Part of a small language model's weights.
Size: width 320, 5 heads of 64, 17.1M parameters.
Training: a variant of SOAP for these matrices, 1107M tokens.
Each number is 500 + 50 x the weight over its row's rms, rounded and kept within 0 to 999. Layers, rows and columns count from 0. Numbers have three digits each. The size before them is the row's rms in percent of the matrix's.

# o: layer 5 attention output (transposed), 320x320, rms 0.0795, rows 27-63, columns 160-239
# v: layer 5 attention value, 320x320, rms 0.0912, rows 28-63, columns 160-239
# q: layer 5 attention query, 320x320, rms 0.113, rows 64-108, columns 160-239
# k: layer 5 attention key, 320x320, rms 0.106, rows 64-108, columns 160-239
o27 099:476519494493420460494491504354464559445573511502473429501473557393470507526574487419510535517540500526548505467537509465490526425527511469407480475446502463599459446580592495358530417533510519550574516480583533484542534478491389511484492539
v28 106:554587521455600416481521526426430584519479564535522580558458537423523505466489525578528511358464470524466467513429462449510497498527469524621486501514486507521418496461431521536511474485524506556633464466540507480520432553455577545538504484
o28 108:500477528472533522514529438566467586463525453558512483522411553461528472528555554571569510544502540506573518546509467424471520421532500527540503425497504527484533525532514526555543498482468479501523464563519531471465469482483494516452431528
v29 099:362449600470552498439600454656501464448519418412459428470516413557491451438422530571455425562483569514487599452520527486514584540499443453437516498430476442423603359422507486496494463404475521562476488483567557472494499455571462570547452536
o29 102:469426566470501500504505487584390474492529505514491555517581483466525476432512531506583452498423487506451510428506525621527518510540463494434567533575510481509490495503576508437482416510480532466476542500525462536441517547512497410455497446
v30 105:622435513507436525495449514528488538465510492548596543487526463499588540503475466493474511583540456570555437617481516534503484478531566415545538443583671476512453537525517555545519594444554489506511512492605497503467377404490523490578520428
o30 103:577452531544605491482502516491512500539555493411533524547569541549531551465552496381522543518553490551513491573483500524479464544468504450504474410541443510456495508621444526449490575496539441513479503482474502418533478593559533498503616460
v31 101:443450516497384514487435496553596396525518549508559437568547447500419424534428486474505482548539482513464477543481496424455463541502496434518503519566563456550407531587609479556436507618481502477410467488602508480462520525508478533580535470
o31 102:490462489447419496533500612407567488540483568456585447522497594447531526480508417519484554478541548537433490568527426545536501572414402462476503453409483555500511562534551469560507522587477547454506492449551487512589484513497451566411527504
v32 105:567471435529461478570579586531458469465454538439491441489443462495474405469530434495556475461587426480497456489406463564435507448463519508586600515495520496371539523520500398487541490514478617591617561451585455438578434416500521527533471521
o32 104:586421462521502411562531488451525507528454546593488464519530476552489573407445492427477476622557503509500480462519565488589517467553605488477513509507511465396537507534512421483469562625470452542467445532479588466379487567465531470466518499
v33 093:572487501496427448471479505452387530543623481523391535565429432486449461413480429572458500428460483499470452423451514395570447526582586510608596451387431564456555485537487504529514513487439501482503513412593544513482484532430437440436407548
o33 096:633477522476535611483534529511430575554482593567475470513501489519477520520428519440515514403437535486511478588540515495436458558491554478494506534518543450438466463459464505548428541467563435466560524486512461490478494601520595528549448608
v34 102:558478523572472553509568521554632534584551500564465524490472479567506480477481438460579590591526510505430503503495447440492460440466571485462590565443541468394522530482623564542469526502380481386561506489481387494471594515490611506554397589
o34 102:568491418484480408426571558514508450584556533448453489502552570453411422483578413451574574505499439475541401550496473471499526491508442511490536445475495537565519528576459440419568433492500530458496498570436561446480562505488479524515564488
v35 100:443501444484509527541459553518586535476492500417571450514492477471623497585475473494567456426420412393507505448586518484465500530443460444527474497442582463469445533501589483539419404551450561553545536470498438533508598485463594538455542515
o35 103:472432467459546485471471479430518495429566394503476457533516455477533466479599472489435438473416465511507528430492405571513487617462420485538591489445491529432392580526479581432426467536470445544485473462476478393465521388449431493559470531
v36 106:461387574419595497430465445516495504519651505530526457605610445553441434497533555478545507589536467514531565442345455483549549394467533476509405501475448509517513523434584545476558545490470412496523535558504533518434461494550533462530491498
o36 109:491431513485579578426587495506489593560511395562448492574582484528461553578466467505520541546533515475533572538522555427496457519490440475532464528486529414493544529504419467584533526418538516413355599592504478533605423510547486511520542543
v37 097:499568496570467429527440435368618467470493520449485533570550482459504501512505576491589492524519563491486493492433486557517400517472518503565441498536470461515528425474482546462461497448493517666466412520510471540472493488572471528407568503
o37 098:653494464500559402468551448507556508452535474438533522486522540486596512550519451476459464470514562514460500601541522489466566533539575493532601545509570594525577531507534487489489434523488562564455440484495423425518564514517488487617506405
v38 097:554560486454546538522535495553428483508457493514563480531454547592484574520510566495401438526504595505488479448499406517589502502495390518363536444581465479553505475392516449437530446576424512554532478443481480417512541495464571524529581497
o38 098:574457555511542507535432501515549478561505452560481579511519433449434450505535475452564483494545510568589451516545512457469523506449462500442563459501502503481458421385524436514430514458531494424586520462454414507460532565527504640462568512
v39 104:412511460523466499436534477442525499497581522486521484551520441530385592503519605485642437516396486506496547529505517596555489558488478531512507423572443481553570418560642458510483495490461583490566545464497567564479469507504493544555535489
o39 102:577490489455510586374514491577558480598487553518552415548512571508502501486486480484415503507607457517478459558526523522547473428466504523574420540558492513428404510515498483540414544417523571537568463475571487538478380500437433357467475543
v40 111:498442485539376406329564500527537548487539405438481518525519576455507532576485569540500482431492442502456546479570443510484519522543474487511495475553518438372512459493462547506462499545479529524562537416518411438558444454528631617435513529
o40 114:460502501577495488510453518517483442547537468383558514541454549473449543525487531480473435455556449590551502472597503429464488566403467531392475460560531456497485524524520591448487400523455471460609478542515600391549428499461471549509484481
v41 104:456502496572460531554622482565449492531382468478507600514494457525547518522539447549547512561456489440476549421505599552537489469416464525373505559487536401536587458569510555539533506501467418538498454497501486487547503453502429530491509545
o41 101:415523424430390488538540494504434424402451427384442569488498436521553459495592446464497538485577507464435559509453445542590511414572433516557468486542444468424479471459505445486457491476384506416448496468380471491442578542450527549444552399
v42 101:441492545533403442467522517532571491376424494491556566409496451481562571464567502570524468460509595497486517516560545584587561463506506481468525503520570467462496529508463493520472456463444474448465501521450487486494503445463529576497529439
o42 103:464483462476544415474580489565489483376481448469446485554499396573506445531537497514556471522575494509413561510554482597552538452511514475523512507453446528449463467536440522489507431585500522473477475480558589381467460459423480530489567480
v43 108:521605469443391427609472428516487540483454500534589564499502509499595480459472547518456442556565532495548417583488480557527451423463460523534558522429485494543543430566539474526531499462445481552527502501459517518542406467538493400525466590
o43 105:564457530496478350620427462525570464443539523502446558470491561487630458521439477494536540545419519433465505492472516556522566552477571556474526494469416541538471539392497555501398514473524543575380369530480576453455463602482483522488559454
v44 091:494419473505529471422535566448408540501488517471437514519465528518481586556429569589506420514518468436514491496543528491522534463470399483441508489411546464445562509607543439540563510463458600498489518548471431551414540488450495428555450518
o44 096:444461561491458517545468573441481484520518529475467510382509505584480464506460591508485566542558563473518527559503535566517610581513579492579513493520538517411549472493527529534500593491491519599503544509479549442558490503490565461440487492
v45 104:574537439521488536449467522548493440490576456494486411450557482565506505606460481487547469613488407449407461476630475487653427529448478512451447550471406532467517515497554539488473414527526423500417542525557511542458493491562539602565613451
o45 105:560436497441436432469448509513478426580507523393545517483527462417516556507474531456551556437535499524550482462447572462473543442527563485445554463422456516483493477533526541445463524483578426431509563500506558427462424578523465535591517509
v46 102:538487431571390613570503503523581556450532479578471526467521579528599470563555507463534479466488547529479401498488515435487453497452405458589575522519534458468488427441493499487441506516438547431496527575458451635453653532611427583539552532
o46 099:471500363536541474461535575515433541477547477413469534563518526500537421576516599471530558520633557516510346538397454462585564593529547457525543512550491563510447429499499545471533468469538424496484566533536473444454566525454527470516446471
v47 096:543477594524471655466573518476506528553430498507468539495417485456497436509549500500531524439484478432517476514465501550544520454475590501501456574451561529438552468570478550563473559479490608522482509544532490489499476509426501616471541417
o47 099:441540478434512523439433587517513423508422562453517510545564482543455449503512536452511448493488498474571506494512527507478478536423621504457524513495490465437459460510463451508581454507464410464524427487490601496492437382481463440542552458
v48 096:533485601527511464540407461491594522476495517433532488529491658547572564481412500567541563487518471478484530466535515470448540528512491441461400536589597460486459568402408456501579431478552577569489471480431496577439515466522538499485534592
o48 098:453554454456597403519508508458529577411538524425593444417589476477603409439554405529429390517482469493514522544435456436497363509492489474514516515451464394629574488460459525487477587563561505581450539462472605492451525491528452522416438507
v49 104:475467510547470531461587537485479521408472478505579496516466538454525511501490490495506568498541482612571514468489487502458542422482499554557458492486456504478528445615395472470526420466508452554549476462447535500500584537446397537513471470
o49 105:396472464458519463502475516472477494444372493573521556539522442451481574466552467500483487585480447511541522471462528475492535353455501471560546526498456503479553434465385478487497437447479437449534487542409468537425504414580478434483499485
v50 098:594553495464495493500518453594409491424447433574515448663490544617515415436484509543393443497534488433537494451442528548477469461469415557409540532465414417470410500548583502434505537430515564509495484507532496549502508469522442588487538461
o50 099:513470510479485487602420531452508533422445409415545566527553532429480531531475559492499518559502545489484509505487433476512492558516565452577545579361493520599539478538435561323572541470345429424522452432522535479529505512468588468488544475
v51 096:489449488535530412523545511449552529477439516484509421478452512506576511450554441497450493548370462504517451446512455426534477457521476544494504548430538393477446558490576461410498384512547509515576439521417434451464462479519542529527558593
o51 099:457477382552398541443443489423500477507538443505619527489460437500470560458474569485481467437529468549535489454482428487432420463424495514545534560384534597471492403505464519441356425569470471465475468522561483390523504499468488577459515529
v52 100:519566507506567462581526517606459469432470495509455470463457483553485510504457573508536486490422508480457372443464416488577552494439441540538482424543501540583494552513499478493509568445511565518572425427537456404550489574434557467408512495
o52 101:580469584489518416559499478607521412488489419481457525524539392528453522516562556523571450413466580497544356512475433505474529496461472426526466466598445565528536461568542540483535537549522469568520486543482489479484470445446572487541492493
v53 100:501558562540569506497514495479466481511477533534481531475526442444520542451453421459619468465531521563454487455547518561396507563591490478423435477557448449505571495550486480477535563411643486467546479498522526487513492520536434459576524560
o53 102:470533549497456544472524541432452547457406543562494539494457565668470554514465462456488489448523470503467561477481507453454495506504545554471520443482528500515478560477420556490460624498568446545555508524499541508415469453359563428518619548
v54 102:596572563589454518547533536454379509488566541461494565473435542540507475428572568488460430502473535434522437552558447496544540419450353628469503438548553484553501373441457564510442502553475554452502557566480473579460366533501435566544536512
o54 104:474455548478542502531566559559482493493500488452441508532445489519513532441500592510471429460499534469552406486550474599550437449487555443487516481533550509460526474432365504441505420500422560583512523516574515472402468529520554514600597606
v55 102:628493516491497502417441406419500477433483553475498501535569518529479439448423592467527439527542593472446539501496420523486606496456564501543418472494493523563517603467471533457503570420456437530562575504548462446573543559469517541496539527
o55 107:488394511392512446537505467546542411473455379541467523451537503564554388532468514423479494550485505506554462476513568449421443513505526415470500447516508528533591472581541529563485572494488487537424630439513500486534446554574556428497474540
v56 106:498420424396619540573558499475585574495490544539517425482417487596387570565453530406501553507467487426477533487517443410481505461528525539544429501558472511505540625444468484511538538519408491502430544480466511565554520481489479515504485465
o56 104:537510508513507534453547515500533565625530508489418523522514585465371549512483460489478505490487516539420514484504439461478518456598438505457413455516553561507535509461559538555474539534514462483438539533464432515507503513537510430475437524
v57 097:537545574485534591557570470436463483394525539389450610479484496553456521488507613485558541516606547528501455458512487483445458496527483467483535547521579515587528561521529589481449528552563471524532492552582563472511489493537594467411485532
o57 101:504430542520551488486453563521574555620482487457510550490555508535580469500529490529504499482475553504427503533494504524604517527445515507453490442643471552389498548511508426512511537367560478507449543430446547459596612473566487494564466448
v58 100:417523531517495551537518506465524577498505501516501492598501488462469455527451511512474468534479540476383551432525503397594533489462578575452594428492491509471466565464510516505493465510499598494598413500465455529609518488591495434422457556
o58 099:548475427534530554543418484545513467536517403497526533537483461446592580488513531497457599527525492468514428547542489528501495572417518522463497529499580444546523523508613423499507517520475485464502463471533478520506552477491593576520474381
v59 095:490529480399563526563467468567499512489534546453526556561428599454566537504563544543529454584494495435397470425571448537463533467476474586446491515490420545536579411504523539500572534529478545543461399513488448422568502457520596465641523497
o59 099:539523568506458466413533564583555475576494483558550525417552609460482474455532437427575484500603596518505449433523616533532489526503496461461533508479520507491586421519535561407468446485515460545525491567481519456502506472442535575431472563
v60 099:361489506551459414469460555512514495485408535511561503544419587475563487501520491499523560512528445522583561478517573560428540465533471444518477434465451424591465552519530516459430496446526618488480580531480476500572547472556530388564533505
o60 103:407498463461397487547436453483574431419475477469520482536518535441569445405506467562512490482556572544553554515521461480425507458537598507522440502492424470406403476542487508462452410455534556549501520522474539469513559552520469540511449470
v61 101:532519561501397515501507508482473444440520581499434487434508451562479450528505483493484572472448596464430491527515530507434479404523428456457665519456432535530561506554436506552522468468546511514463547401483515445546464470450465556533384558
o61 104:521402548543556494501482386473437474403455481610425494428529514445524412480527650455425530524491452469492507395459504554497448515460539548517493448565418478530461521559531490461493508527467452448537533501469510465534562516455488519542465438
v62 099:474504447521416572505591516495508510488468495563590456471467488434575536564533481438527494617499592554445534536528493536509525430551491526556475495588529458470524492490500601568504424525475418453499413559511459487517533525478601518513515463
o62 101:374477458491506450489530506573529570414439475462538631511439480550511501523568497455480421460539538470498491451390443541532530456530485458440492519583452512530526531486445509522470435431528545507570420399442460469559524525499508484443555426
v63 108:621528572476582481524458478579457504445523515575584538470537496475524420506420475490523454495448489514482536495500494530506604482534439481565476543436568414501506510523445560479448497465514435587413532503466486533496540473489505421550490421
o63 107:443476603444492495511442596544543463528518560447505577486481562645590596493474506529543508477523500468430504476598385558557529489487513420449438500509452585489505509434416589638506580556473567512572559507397541489532557429478477494501538462
q64 101:510451533543448516459521562514493388490471489512508497456461438511566582425565476493530569570412529531533470524438406561521506500501459557560460505559438477414538517462556481465607508508539502521536507502541487467453533524462438516556422490
k64 101:518399517554543526489527514506529507569550461513534494500459500464525510475433413540605438595487554482553447559452531523441447647452543465490438620590362486422491504536515508509512577317524508451557458489527590389398550535505524534496457610
q65 098:464473550486491483575492342533490601487395528446469408463473537605525450580564441502507420509507516451502607496494581526357487392580444502536459558544438522499477433484481494580487454451449370508487496450411560549565536591495547550534462523
k65 104:479461519430457494527483474518524553483402556473454520501463526501495482558489558484485615515477577502500559456490606472435535484545544464524546551548429505461481487467487553524570496480473381527484473422404539542578493446506584485485551495
q66 098:514460520493498465488382523485460608544543599491531447556548521485522548492472440470396420476539528523461567598489538497552425451524532470567402498539553511415496503550516528490408450434522437512461440518488537524404523568508553549458530527
k66 101:578498542471556538349493516516477542592602474435433456573580497535475530527483414504409462470485525486489469516491504500554540494561606439587479548487430571455607492551598471509466556475574473522486568496566480511439456541419606598476504569
q67 097:529582516485564521608476558433455439561510401531461527520395528529489573691605512421550530428478437420492508525490432496533555547480453444522522488480472529497465458411501516487514497570547502597567565465551530592503441477398453567540562549
k67 104:498561529537528490536404573424497501541552365504527503461495502576536510549574548475417487508572436432462388422542488466488526571465551444493564441536521471498423483516455512518481530496526616562609511444545562511495509494481531529524494580
q68 098:513525368531493455436530520430503452488479411446506389507493485491468460511474453596535466534467565461534446490533552561561438483525551492543543479525504477550480367432471482495568434513517532547564539457472484501463440540416529552399441500
k68 099:552531448494517486458518487533478485468527462552566394464494526463569429475421477603512522620470501495552448507525529511562449483521549588573517498528473518553519451508471511499522446553450568515507531513511474473589474564400568512373488511
q69 098:532514621470505539428523507518429484597519508545538419494589506526535494436458467503500484561529472433477462432487471472437517543558499560522477553466453457482485527417492482473488496429608411528514443374483518543523535503548607508463409466
k69 107:468516538478504494472507472510539500582518479535500480504546455338542492463454486444492425516591430445483480471483459453499487523418550523522493568508482553524485501477445523419525486526535461476510627470412549482448498548500590465468497413
q70 092:481603436458489533529499469551529370449455441526491497500483429499537575533484504492531514440472431517500456527524525527538499462475448522438489462464579510458554523433463521359411478437506517480543485452561504561401537511457488567513530496
k70 099:513430509402547454441509506538631456465472482551457468472559446458550457534455495380357528543481545436557485537460499451452480598424444501481608518442418449515540534487523537473479469495477476426423518564525482511519463482500583501497528513
q71 101:465564499491467463557491491437557548444444575559447490439623518551458489499481542517559459552467466455531550401626441523511526571540441544600507470513539449571437531570430480534543487507510511503571510465489478565525446544433491519516525523
k71 103:434532577444547540538554544474561516471537568577502418438551526510501455489468533460540475490637556479451511450564624527541434497550501442497556540562462475508492560496431525550414619485560530559577547428503462540462491527411503448503528518
q72 097:394485570538502426533558495525530461470447596543378543529516543460524499403484486420526619494591559544487447579462443448452424554530554489524555509532429509545605513587472508496406444473477557404547551440448465518523459514427428510429461561
k72 104:465493524547548464421529614455484470562443551473430485514497484543487480455477447461478514516580412485536519532533454497474503546543546517505561477451462454449516552504486565495536526485441501477538507407481456548539514518448581513462459456
q73 093:580562511548502609469486434513459565436496510517495482556447502525569500519508571519503436554592590533591489479497571393418465539488590472506470474525428488508410457533472525551478485471502497651489540477576490442457501531474508498559511524
k73 101:513496605615496514502531427534415510435552513501416535515492567516489589492489590479518362460472565476520534506420591461562505586550538416535480467511520522582551516511526554588505470504482521593488564442511493499544464446421477475563521560
q74 090:529508572464470437313443484506470469545459425510559523525523459484581510499474425424584443509461454595510577442530530469508442454425427487676497537516482563433512470468457542536512437550408451564485442463512508480436476425614505488504407543
k74 102:395464636430553593407502470500406471519494553408489466609455518431535508537413515509428456588477466554520439493508534472494476416480410476477548460471518552521534464445512498469514464545523476535477439535469540491378491463501489439552499509
q75 096:491509565499529423410404545465608529588432501530455539523493463484446478538464406466514387489526583556550500559554507455524597570508474556480459515525485585490453516504506525465511473542568454567520495496446432519531516542512440496484540541
k75 105:515575613499477383573432488446425496522524507447443559499458514550490578486544475487497452504516495498497557519434503464562567487520474384477427472515530598487568578473522475465470364492497491513438468527469453533489602483445447555513475547
q76 102:508510465535554459474581537547485481344542455420538446527515485559466533542583399594497480500574549476464582512505500452438528491568455439530502518523409630493532428523389492509429563556500534495452552465451483485544430490571478463527536387
k76 110:495563599509512434550537546491476404413425509535451553512563391477422541501576502537516503471536466488502571454498480454484435522506430533606530536598451522549433480476394537494493543665330480494508440488447513545594451512370441441472497498
q77 099:480559428484446509486560434561391572464543485452422585553551411478474468553482566440463438501381586557517578459449542546493556495487606553551498602513486502484518500452511523600541518514427544432529473450546462471561563439460526455511532490
k77 106:569546472515479521532540441610515488543421556404481501512564463510508419546544461492477494550418513512515530498479474527455559568508551446543596487568498440459521486506389596607434573470500551448570481486536463481407589493554495483482395469
q78 098:458525500541415516521486458517478516519476465508407480583482502565464525569521450530493413522536442454501515507479571525554507433478432448471551463502516365533471455462503471510624473543506396448476515519533505588434518508512526524592425464
k78 105:529522513352481409451496460597547556427514498582554480552521507473482349454520531625497518450540472576471513468595529510519482522399529536498554438525470503496578493492533532517528505482397458516535487492487500527471506419620469441496469503
q79 104:480482520572490511510493451466437465419510489593472396568449462546460434487464526594494479436447538507404452475545457500565528482493548505509496518431575502476451579452476506489465600549517491459551550538439386370488539590596493545450440554
k79 104:493573580466402521462442463429482453359537501576443483427620472448489553474520489477540498530501621482514479447490480468499506495499559460525539544600479410468559573440413512600480455539556435507478578532584435447464494571517485517441447576
q80 092:577521525500570559600522580525400560464449442461417522479504444526471455483522489595465417628492501502504503489462514544450502509522445598463518524482485491475481433445436486559534474403600434604515446632475472430443477507521470585524497515
k80 101:540476541526607576528469452577506454455474394433548473477523427583558582490595454511577477480548459484532534569490674460467516574454471416619528446544521506484471536530535424473540460490449462500463510582495451509490451475481550578417464478
q81 097:455469565504441552547456456587552470359539589585517473485567438516527549554457513527476607443596473546528471455474529473552436455462544508431500475487557480436515547567438512522505457536551547539424567440465485489486469475577558465445404467
k81 104:509456602476479545573526455520507500443460535500417502396454448554512487533459539560561525534463478581436589412537529435573613578457541522451531550449466476448543580514450505515544625554515479514464456439495506527573454506508509516479515489
q82 098:485447578508520544467541491571549612481498558421641471545438547444450529520530420492462578479536478522606483414437470509509462528517476578495555492473400481532652477573568530476509526473535563645490485558514420470521557557527516527441464489
k82 103:489374531544472527500506564581441538508571504436552496570437524542409566524476432517511492410540390446585514407445497437542422465492415589546513486459504430541501537588451545549549525482493545437548429551486468450487572526453565573473475550
q83 096:513507416481536425458428446590447507511502494524449537524498499527490412559516466444538503470582458450506423559502393535517563540521447505443493425533531543521501524558504567429462474558435550484469565447491366517436449457476496550494442488
k83 102:508529538501485452432511540556448481478454474557497527452467581530536440494508413462456664376502516547435551640465506500461496540537493500469525516544529518546562472453506550522418462517426594480458508497578450554327549520461587457503568505
q84 095:575463490511599479478460423406422501480475524527549563499427500432425534478499457477500561506472502619529512365522522531525524552422477520497556468545537586471536510471450563473460560570540387484495446509557394473577437439428531476534507457
k84 103:508447487510466439548514412494496565493432538407482507482476599503571506481515455401587477471517441522481530520463448549578515488463409498551474414485493475599591511443465554479500537522577479461572449433545464524478495458427519530499435506
q85 097:463513414575497420458552476468484465327532503571448516460500491495405593415454456563480481486451454416630408503474564551490458450516466519471515487501453507515546507498590379501497353563476477512554534478557585521444456529474527461546548485
k85 102:521621503538543487472611532503520445484516440438584524362513476548487512524527507562454461522447496476561539441454456579574532529463542601568434527478521501572593512521423382629505458563534473504536502530468491571528515469535559443512398479
q86 092:599562487506502503491459463453436508586519517495398482489468535566536526500480481583578508501421445540507603509446518432472498509436470451421487396415531472416487406505526474574528454497431470414540466546519515504444406515409506526384505571
k86 096:511500553554534533570496376472569430527547606463465523547524483477583472498505434502535551564463468519545526539480462516453489580512387454474549431482564457493376502583582381378508497483465561519478566551450499478483455604399489559392413542
q87 097:526593556455479439469470456478445486571590510375533394544526552504535455485491485477426501521598432449554431400530455526453478473447508580574586419506581524505377454526568501517563545487467432501516518495511446502503446394446504503440449412
k87 104:540531572544439518491484477548424566583514512509473487477540514519551459446518547429610491481441518455500448427591532523489480555456470553537526446538460564504502480521495455377507506492521494486443503438501487496503498516447491503477484519
q88 097:499474515542471459526550475504547520395531530461545421489478507477476574407423583465541465457560504590398569535456514537528468530483457573529570551529398576562447491565531569457556466579494454489448540516547509647443579428550521453416439449
k88 106:412480457538498589531498447466544560509539562474464456478459424455505528504470549472535506395575574509487522438516504528549539551444446535584459564518526505524470537471487503516565457472471480588443553564538457546520523496492544489477430487
q89 093:472483466485554608554585488460519581541545536518583484535522441475498615440449506477523536553555397425500418468481464454503535531504547477589541463500584463599495536441557579521505427514507404480493494494494556479455441636519570463507451463
k89 102:471462467536530461577579472502453531507526502463542542578513447530514496439544557576518477547544504474484478455457444455442493529448500510583499573494495486566578554452538482583571481529555515544517517586514472469438498611516516520467504501
q90 093:515511586475456469498444395555537577463559400588565549490495520556418526516514522526521534554477486491567497512433566493385558400446515482589557450564476442477496485477499530505506445402452506398545568483474550446543497632535572525507490520
k90 100:434507588462445529531465491442535574551482502558520478432545512483520508560502467615452611558503453413518520452542432513540496518526563386552493345467503539515494525589456396436495473484510434526509531524452496413495451625433442528518566455
q91 093:543443486509515483412421481459580374478474509492501462583501437572444497469509565502482416358477429499558464525515592461433471562498519392486513445489505469554502566477549496499424588477490464443539442536537415501521547521472494483430378467
k91 099:425466527553510517525421502602516435508492508452524501485557504514524568481439480464471445437470457610504519509433579447439513553555459436450538548526451539512486422467586513519436479585451542407484493528551446525527551530504515464418446563
q92 098:454496516456460480412431484474531563509484461491415537510512441463442586510542493553427487564485517440505519482434493473400484540432492445534564472527479425497450517485498509477434563473515441554500406542420526482472444462546463377513458518
k92 104:432467494455466662499422504467413630421520502471462483517457512552438498449560446574552553409492529473490500506448572450495520479534513531523407475512476443510460475528470472471380459471606625559532431476489484446522519510511582399523564533
q93 102:515417413487565477514449486561497485431447548532465480452468513512535502546476500486489561408507492407611423544523534530506438431518536540501533486518579577500576562460544612503618507476492480563559437518409513592580492493555583537467430501
k93 108:489428435495471505472508477589526515421469496503442504508545512483488539524437522433531592471488591407431564518500543569574539430532514529491531543438420440456490515437473508549488532475517590550525478499455608524446447476530554536433478538
q94 099:472545504394514556439496530489600573476473439462457466501625532456472516590446540609500477515510550526592454540565515598454452502441573519489530508394586444461597514501537509559447423535489504502517482603464517595533486497425456521518377493
k94 107:480529469473482565422506532488525568572465516491445531462510557536391512509434437602555425598388482546488496550640550622425483556503533568588523519483479460439501583509513514488521523541476616493451456510415475553494477468471431436460506396
q95 099:525478409576551456567418539420446502520595468434499480520531530458433538546630460521547482514548561480433571517569491527504557541470424478560473481480667484472505531549457454398506504492495483555483577453498537396486451554469521565497489500
k95 107:513488509540487596542436477505522466552595456547532456494534470560478481478525517521516585550485528521484487497519496528523448490423429493525651497563676469520583513516460541406478548498478414592436559417509556451467480526533490492537500502
q96 095:537534472470408390479510522489435450519487392530434536496513566475523564484550517478525461501558516524474480415465558575504429551365497470430539462535472461441514552584470497529439515523442473542589494428540514461492524498652588516467515533
k96 102:560501522504459485506565534473547449497516418557459493465505496590593503438472587491558608506524430605517536457478529481539412529497505452565541424415570522475515470547509427424495450510490510525579548430545518537459526470407490417516578461
q97 094:551397497564435461453510533561509455518532523462453485515429486472453427461504533535453473499511475485577518498572544542477619576511463443519519481516520533493494474556499511518536535442444493381426526435652489637507470494479407463432513435
k97 105:522521599573426494512559457575533557506553510481488429597435498474573493473428511424536529546537423559522443537567509473427588456438530481524446509526479458512499406522483471520406524495426436514444482469538430615584510562427465474474433472
q98 098:574438589482504481640561507455504508545487503470408580453499475412526573427554486521426421430554594476532490501489531421500457469472486482475441609487631418478427429387450510477509544422433463501444449513498439534467481488472503460597484463
k98 104:500520545500409503543535517434579501495442502538376381478537524471520488540539530503496484515495524449454542587407495535589442525445481577527421483457617399460532413428549542506520520596542358494506464520510521459471510499501504520494545411
q99 096:503478509466536439457461484482513462516453517510525417565558548522432510500454532518607627493537556503510416505500527504586471421512469465475518471472478511538529562483611425413487466492497478388487453473511485569492523449580445542559591379
k99 103:444547461422544425412424512604571535492450480562515426532482544476465483511487527513545570526514551537409419400444476480500406459475539517449569501432529430490449504557474456394446635524463477501496474498427503516468544481473571496502462450
q100 097:554538481505497514406574464527474513614520411476532572441537433494507496553457507541539401544484403535519499462461519527504539442494487523494471426487513531456489458542541513426533534438571461454539516519459478503499454419470596490517487575
k100 104:561572468426468427498517410495519350496563521471492511493523529491597461600468430544500554524487459450498462457490524507504514493514467485470503473531491467465558552560442503405563484503481595481393545474560522595471424494447477490459560555
q101 091:436479568481493510443516459454410572451427571481404540508480530469527508500493375491472557490446467528518509381397554560536494513619463545519507421505495521544574507483466542439488509508549542552486578521475494481416508458515543503487460492
k101 103:548418422464473494492468519432455500457424475498473522547569598507612521522472498509509585557463521477436487411567535496485612575591520493497492399418574527488528525509462495553486508461515457472535439526421508467440537476518592521457464524
q102 099:458472498495488415482557538538596536521445540540559537411375504544601612528526553503540529484577631422486493460471541534475612591532481527572526453509491417546563609548526518561475630478488414626539502449409460584509536479440353573569421469
k102 105:477564478574549584522459524483439421548534549572540490412490540511606517411478537512555518465638514438488466448491535528464552572575433609479483509407499475520519585610553418652471497442489471478478481464412451575497381473503436518565506414
q103 097:513509540496503387526542539579484451494536504554583465591594563511444566575512495465471540467476495523550516525496458599517355580491379390446393516552438453426486505491480441497449548476555545428464483524500562519447565528460586499611517564
k103 103:496489502447481408536564473516551518524499531506605517475526496545492557644530457537428470551524450593534489526481397517547519554400428520458575464530470458391607494417504535574426530354589549417622506512468484534533478385420501496562410475
q104 091:420557527430591427452389580496502489557569530579491457552526422508535520488484510544575546420474479496485595524447524454499450494573477562566621537517449433566519550435426570443520608456583542425480482484428358397433484555421569562512560490
k104 101:460464530484534478528475453449486544513470414495529489557468495425505582515584471582507470456562509551509471459417555406538490498458565531531512575468576374464582522548542531481565474564534539448471492428498443500475433511500510498505526509
q105 096:547495408508469549438580499502473469609545510479450434534530510553482417521492569449484555510478551487460464507551541562493367516474528485440609494504495419528455420435526544500558497545487498509464506547609456541503496580530523514543520475
k105 100:576508522463451546470507537518444465520581539446453512477513579459479475516535554410487467446495599465493564510544479539429544495462564483443540530484530458470547457476532445476585437522401492469537494512507522582562605513418495508530503557
q106 094:528510557509501523533541524515454489433435534446558542501458458515516454493530426540514491508428504502500523478544477539471549498530446455507485448442494456515616493588540553480529551453489533484503417516564477574595392563472515443454422498
k106 105:521536526513392609497463518502457557469485543382565549539444402499445526448459481568460483487479478533443503538506451543493534468568492506541499550543594503465534598538458538500553603428545484484441483499509521541460517503425571463483457507
q107 096:513463480572505531515562454475508462510485506548539455558475614554441551637546443461585430557506507485465481472516490442471499572527532479423467503484595464544519537426418492475429468455454594491518499564515539504529512500454533458461584485
k107 102:558484490522529486506464408583458388538566512532491482547523533429505600651477503544529431433535512293490401578430543422416574538493472536498595521556521501493480503503485478488413471462479540496509460540413483468528459467545531530502549487
q108 099:560484561420465541528516433552487447545513443479472486466472439438544470513503495509548540536475445498477457583429494491447503491511591520547460418581422560502520574462579492481549525539438537549493531498469473516436494469506534462482533562
k108 108:563535371429453431509551468480480436555483420445402417388490466448499546549557468588518504549488469494562443532558477593454542589485519534534508460483435561503467489403509522515587579517504568455516524483491481453511448535516622449606515511